Each number is 128 + 24 x the weight over its row's rms, rounded and kept within 0 to 255. Layers, rows and columns count from 0. Numbers have three digits each. The size before them is the row's rms in percent of the matrix's.

# layer 4 MLP down (transposed), 2048x512, rms 0.0281, rows 217-229, columns 0-255
110:123116121134069100086135157106164160138155151159112137108108153124123132109118139130104140115119142192131105137165129082153114071143164110096097102122155118118171133126107093116156151117125133124144114100132104124143096096123154106111133115105126138117120153125133122160134111108112164122155101126111113119138127088159106121105135123140149154132110128099126127122156156144131159126130114145118101144121113135188164052089097133109133103141121109143106109088139135109076132117140144113148151119118127138088088130156153114150141144143142172109156122095130145174115097128101142114112152117122144182169138143145149135112150084148181110115121093150137172121117128145141154118125120143179083126120148149146172122127131095136131121131110111117113132115109121135139128135145106
098:141118150136125137090131096118108141133124107142138199140087139112133111146122120156076117065172092132133141120125106136141123148159102072112130144130138133143121141125109098182113100126113134093131180103188097144137117138062114109128126129105078110133110140149135123104079132128134112119102151147152091134115106126131098124169117113095137114142122102145159099114189109090115135146118109151133115132157136164109148080122141147098174121127097142135111132161164105100136103124107127097137151137123163088141145094106115174095136091114145127098145139148094091129103124151106143106151160115106120117138116117134108125090154102137150129156131141119150156106148128151152108136149141181140131124147145142145148103134082136141162102134097140132165168151116155138083146115119097
100:078116109137106115124141109127115096126121101122088141160135078138111142109102121101114131133147151136136102102143134133154122152109111102087154120109085113084133102111141113081133130147130119110146228164139155108126165126146139134097125170074134153130134105128109094116146157140129109164156160113191153159110155118102123109142144135126146073102115148110149115149118101156090134121141136141103098145155110133119118124115157168156149101145181115145168181146097132120151121136126090104146136133114155115172123114188130154119126131137140128159118125111100121109105151152146129111154105150136105130114120115121108126136137134104179129150131093111132133113103122137123131120112137114115143136172174125112186119164132106120098129137128108139119134173135142138149109148144125
094:096150154139109131099115170136130139128155145096107142115134143119131142170127173114085092129157169095122129133122147105113125136142119130135127138123090133109107139137135108157129135096090125104180147156093154154103140112154131135131120156128106099170142134114129143117142094154102141151106104076156126123074166102134146131130150080133120128175104137126103166153129110153127091084146090075137118157121124114139135154088157121182125126103137121114099112146116153123093132156112106097126101118114129126138089130162126177101124116134161145100120098111129096131154112090145102139106158119127149054133105127065136128095163102107106097106132154134092112114140153083168134146072165157204143096102180148119083142147124173111104103154158135138137119149118161130135120137145105
101:145117139138131121153166123120144128145130090140118089166136113154132193134091057069127138125132136165165133136165141128113164172147120149150095132116106104150074151100152075086135119159154110138225090140098139096133101153141118107186115137097117147151129122117103137096116116107139104117142125116119122149131146082149160149122126114116170139097117117108097138121121172120135115149173112109167136142141098112113127174143144149145118121127107146097191120116189143147144135123129116115114137097093113135123113107145109133161137136103132142105128104124104138105096117117133101152125123137153143161067109126109103109109062151100138160072129123111117110100107138124120099137155136144166135118156096115131105098140137165101143108145115131154148117126148115132166140115114159
096:100126104120109121166117125161113153158095155109165117122138113120106163114135126072170116077139055080125146146108120134121163143146130129103154128145170117107120152121105131134096136123132138165123139141119119129145146119100140127142134139132130138143094125114151166179106164146152111098136158109137185115133176142139062134129118130127134129118121169119104151136104119128096142155107149116126145118131136130131152106129111105162155120130100131145157115105142112139127122136118122141096139112105118136095162119074141106118100133116116117160124150112095114116104117150154110133124078130136148090112170116121107169127180125106116125118127131130110108170138158089118110143127129122135113146142148193093111129131112097154120160138153076103091097126170090161125138124158179
099:129103130125104126100136140103149109129125158106170142140130115097111168085120176146128110076125072137120059126138104125135093141112119144121119135089076090106128108167089122146132107138110129151175118130131108135123114123129119150108096155113088083154124138180155168179140100149112145103144105125134144115091107152127145122100108138140146119091148108159128154127169108118142100092104153121148107132121140105138160097140168131130119084140122159103085142112132105090069107159162117089116127146114124150096131128173137096177118136103151178118106136134119138146156106111114126180113148116105163113104124142150155118137138088156168111112134125127120083141111119115116105105150111161165117131091146108093175148147088056095135138106079124141152106132115123119124154145101108
088:134099106123124138133152125140106099098139123135147082125103120088117123128093157108105093054156146087113140110113095106106142108141088103120124142090157108118094098151108102137140148166106122128099178104153141131134160131078168105134085092105135154132131134132123107144121124135133145108191127104157135131133116120094142124167129133100130126155099107141120132140106082154126123118153117138128112125132128155121124171180114103096175109151109120161126100103139084151137144165157102108089110117068181125104126121147119116143107107126155067112111111093114140151121123166090131117103130120150097086104116100120121118145117137134201148127108109107150144115071156136105087121143175160100131132207155131121148137123176132150136134162148096158082108164134136152137139110135108
110:138136118141070118101143134159100144123191129120122110132136116123153170120112098114120096145129135133121177127145129135144085127120126101164125147171130103139144205136094144111104148076144117091153076097152156130110137150090136118157135150136105138151100133133121146187185097091104104151127144122141140113163138104115153170132069143142088102127118107067141093124140123123166121117139131146114129125087104136133128125092094120157132138122123091109116115157096110107162126131151138121105154174170134161138088122144117116124136139112149184139113127133091162157085126150113089133093110105119098114090136090130113085116159107126125134149111133143151137144128115107122114136119133123097140121118137178113163127143096112115124150107137126107164133153076146119149135127116115
101:142154100145180139119140117129115125124165126134147139125168140125108155146082132150112106121118103139095132094094158113106109110124158126071128137143145117077093121086175135142209074103117117128164119108120084103186129146133153183121122108129069119126114136132132120112121118139101103103126077097160126109124120103124096175122145068152146077085124110114129159130088124101146124152114094139131108118132134121162154136140133110127132111107120103147172115158131157129106129147117136178153138138173157146118121147117093126129135092146121114140129140142148129085130113147120127175145120123082080127154124093124110180143122141171149118124132103125107093149156088116168123140112116143116095146153104144095157106134107109132115106135109098132134130136164108111131091074136109
106:156127118127104141116114133095098080130137143081090130139141170146118115166159119136093130118153101129113078102091119120160143158148152125150119105166147137113127153174162101125137100143137145150113165143117171147159111139110109152102097126156106089108122143127173124175105132164165095119097108143130160085154106088114169126138098105133154136111150088159149097131087136139048157141146118121139118132126087106133136099111149128097108111121128163131109121130112117118146168131109152148090156150126118122156155111078098089088078077133111104158122118103129113133166142106119162105117159082134168113151098147117144161126131130155103113108148084119106125126135126141123148152149090165138126140122139108128100132121184118120113120119123137162110153137136142170105097137123108
106:095135164152126130108130142124117165103152191120123146123136183104136139112066155107137149101116136144130122139088101140122149080163114121100103173110130127137135127110106113153141147140170140140113095145111157111157121164127121121104126099135100163098095116151134163151144147094097155138120139149100158149107186135089103129110137093094103138106139141101134174104140123124109110139153138090159155103136136086144117074160099159086169131146136142164122166140134109118135078160146157146126107128134128134141137138108106129121118108143160140145093147111160148107139100150149134134145133152119091151131167145108184142110122181144104146147110139160137137122143088143122101153084115115163125140144119132124165144120116171085172154086203158105148122154152135117143135145146123
107:120117116143125109112145162100112132072116116133124128165143155123103126083130140130141150138176116133139107088159134103147145097147148127136147139092165064134124114135096145150155087143089101138124110132180100104132159109114145135122114146103146124128128113130103107127161145101171097135155129083149149121170113140145101136123149153126078138127135166102110125089165127147097141133167125157118152125150131073081126127153130139117093157170129084121122116092086105123141118118106123154100117151141140144111094156090156111126090111115131156125164118131141134114081174168117118105135134104138098107134124151126149126126127114121095124148122112088156117127080132108104164180128120160120082098106097124132153133131142133165139153090113103146170135113138128142147087131090116
# layer 4 MLP up, 2048x512, rms 0.0304, rows 218-230, columns 0-255
094:151114137130138167119145107124100118094144085162122130145114124167132128117107111102139084140150122116129151132118100099122108094088118140060098108118095107141114095142092096130097118130171121111160081121115175137120118164145146111139151113128128131137109158110166106144138156105069117115138120131137122126161130104173135130142124147167153165110129121091130158118120117078097120161152161139064136124128103072125167148184112117152114130114152147080100146147137157108113129143119130156171104132154123140126160108151121124144126151107149162133077126105123148143143121099130106172120109118123130104120100125143161099105120121144128116105100138126158114142116137127179143143169159070157138137160124105124150134118148136138166147120108146174166155143154095102158129179100159
101:134093159108116117110130170100115134107155107103127130104154106110143137113149163085139115130139066123140075158168141149136156133134145149119158144126127143110140104142138129161128122158180117149149114107150128136164115099118137122137131094129120157121101141156151165106152117152137126151080105113139113140110151143095022134158130153165108114108157128099156118079119096152180128151107188130110156121164125141114101130079121090153133097103144118145135118137135128117117093090183087100132104117117147174148108155119103126111106096144130169121128158111132153150115164120120148164133153120101117089132118138150126116126096115130112165161152133125112122110156155094158147120132148130170156107118108143106120108140125115083119094145133118102109139133199073114128137112091079
093:118138113130113111125121119117121158135165144076122113097134166142119100126144135157127163128139120116145142148183151139109097101137111119140140127154129122115116088131121081108097142107142141107147141141158178181122139113142106102112150136119152123127131110124103119151111104117126121130118160129092095096125116113157126129158074137111115155140129148140114162130110085106100132135143095054124154148182127140120132137108119115166107169165116098123127084184133124129159109145120121074146094139120150128150113144102088135133156164126150122160089132161114142172125127101113186101100062159134120087147151138125159119136158119168113119103131119124109121140128142159111184161167149132066127159116125127112127114115126103125117150143154119094054142139122096117142104186113098
100:185135138129128148130121062161127127137129109127132105115152122152115108104159167133156112161135139167129136147104176094092125103149116107136116118098080116121162112137162122111144162122138126148091117122170130101121178124154136143126112099099113124101138112115135148099140145122137118130127125119106114138138082180140100113130130178121133154166144145148119150109119115126127153124076134108083125147085118162156115112158137161119133157142130186120112161162105120133129119088128114140110129129169124167087155139072166077112163121159125118112136127118086138152089130136148155135127129096130111099131122143135101088150175133140111082140099107105086147117104142086091109137135141148084112117098096142147086149143157128138121108108145159128146137123082117113113133133131102
093:115090072149137118100133132068115134153121147124146112112120139170142108118128101069139164124075152139120158136106128100128110115108113089123148124106154132111121131107089099087120139103117094134124137148142107137125117145108155124161094140140137156135121145151150140114113106122116166130116151117146139116123111144160100149138112153184145153144117131079102099126135122077103172160135124063135099123095124153158159120130116168128122165139098118125116128142154117074153075137107149127125109102140098161100101155080096097136171151121104139128107108113115150096156130088154107115109161113101097136129103149112153106177139137108096112094132140124139094123133110125163136162150120122131124120144116138130101096120143144119168115063086137141093159145174137169144136184101131
098:136088157142131144147149105113148075148142142136138112114118149192101138132135138125139136111151121166123148142115115084122121153121181127150085141123141138101128114080152147140088124122117098136132125119100146093101113138160152135160106134147109149071123137156135118125121133122098137155127101135103079156163112146154113183148148126133128140105131141138095148114104107113119120149151124106140154145119148145126110116086122128140163099145159116139143140137137167092167111136137119107161126143148107085127121125131143139115153155101112135145090137141107144166142134123132093136129101124167168116155140106163129088110137140113085124107133113127109113112148179104167132079082115097134172093120089151126075112144138119102130178147137108165126165105103092113138118123127163
093:120121111096134090079130177080145097122109134103139129145141095144156116142125086152104141117110115150142116157125139131172125151148142130146125145151155133107122147138141098163128069107161135125160105125139114132106133180187088102164166132142139121119153118150103124130143152126084148135080168120070134148096123166174093077116169132117107149117138128159142147113150158097133115155098096140136108147133120101162150110118141137173112166120136129139156142128099139103119105093106139139144136158142134084084145128133126113092099130098123195116157143171100116151134113114182144168099136131122194096174074136117165144105162122125117126095162154103077104127185123133160158150119147126112144123121128089159100131124121140107133127127106152132146126105103106131106116153130122
109:152151107087124113148118118149095081139147125132158092176125142104126128163133130142142121165123164157089132137143142052095111107100132139124104083130144154117100143109089141116108119120121125120128102139113151129131134110130088141132150083151134120124103142134173118146096121137138141115142153082150150142151121114169130094139112164155141122162144114103138119119125108119159165120123114139123131180122116120126143113166105127123124171136140137146141142125145152113128147113128151156095144104129136147149119117133152081113108089132121094118133143083138166158093138138112138136149128127091141101137089123151129109149186127101129147108118123112127119131114086170128105102163093091103106106132121136127110147131133123126101122128101076147123142147106160150134155118075151
098:141110122110144092095110146135142182140139134129110140114166118167150138143149137133110132140118137120179180095118116161137127123115144126175134097108108100102125122144099105083134118139112094112088085113134128123122117149126088113089126085192115164186095158149163141136141128156117139161123106108104119097120138087100137101114103124135114150135100195180133133100118150154165171159131133103145119121129104117140171124145067117134118174139099091089145104079129129154117126144141103127120142143129155147129115154106122143095156133127131109098110107153146144083127131143129135146114116115111134120163078124158138106104092137128107099190087111062136141150141098134119090153162119115141141152115096138111150127120130128097155145128117151157121146113102105110134126144129108
108:132126148106163150110151161090125134130103134101114124099141157174122101134085107062121146126164131149151110147153092122162109103095118125125142167102142141146118124114073124090138121141133103180126109141137135131163109110104100137156146085144149136130145129144091110136137130106096118176098122124092106118137122129149113142124115137108149140109138108127149073128134115090108117137118074136118145144105141073191186133133134120161077127136097139127120091174163141094166170146142135159112117119148123159125083124150129138137119151150154140122102092141111107161144138107104151107134135143152153160186122117158139143122151125115111154091168133098128160148162106142114177110147096151093146107164132109092106099068142099128092163146121151153120128119134155148153113181110106
100:119143081145152132126092136138087129087123115094100125135134116163142130130099100118136133172137119112169128131077172114147119117126124098142127148148109100148136086143097149133116155163126110116139109115147131075153112109125091123196134123098171135136121115131103150063152103136139142140159147143111120123116134143132121131131114148147147138128117162143137120135144117118140092139132130113169108129111143109098148160134097126140148150130114109074102102107108116129159149110130115143156100150147095135141106089161109107120086119144149126140121136150106088127146149152141144084127133076092133120135108131159155138145083089147117123063144147133107075159114119148079104109143094129143115153124131148136120123130115132153156104111146171141134094153114107117090131178147127
107:123176133138126145137146155138140149123124121099105096136125126184122134104094133135177147141150162113129132116129081127137123133122112147153129177087096159119065119106169147120130149144090164138126133132102140153128117154109118106097132144131150135114165151122137139159176152102148177132127139159102110104107126146171142198096124126164137111134142168133121117174170124095082138163130123124130149148092098175160152192163163088151151143186104137126129158119080136128114145118106109128139109141152116119129109182133111150094114120064142166103109149142120140116120143150136126127129109155122135116112154091114185105123140162129122122155131150101125144144117107156105153111143135129104108117142116149143093138138142137098094129121131157159142130156145122118114127147131117
112:130135099154122094137133121142071159116130070114137132145117118105121111123159134132129119153131122130177093160117103117108113131126106106101157129136105153145154135118066122136140170164137107105083131145153094156134142143117144086144155111141158137147110130129167157119093126112080134141134150071129169106141127149128123130070103185092073144155134128126141128150154115103164172158135115134149092105097088158119109149144150164099133150106132096108162140120117170126116144072184092092122114131100119107134112095176063103110112124157095128151120148108149166103140133142105119122123149158121135156135118140126094148138135102121118108152095121119111127131104166097103108177118163103129109125095133099161147134095137126120113134092155106142137104135120120119126129109138120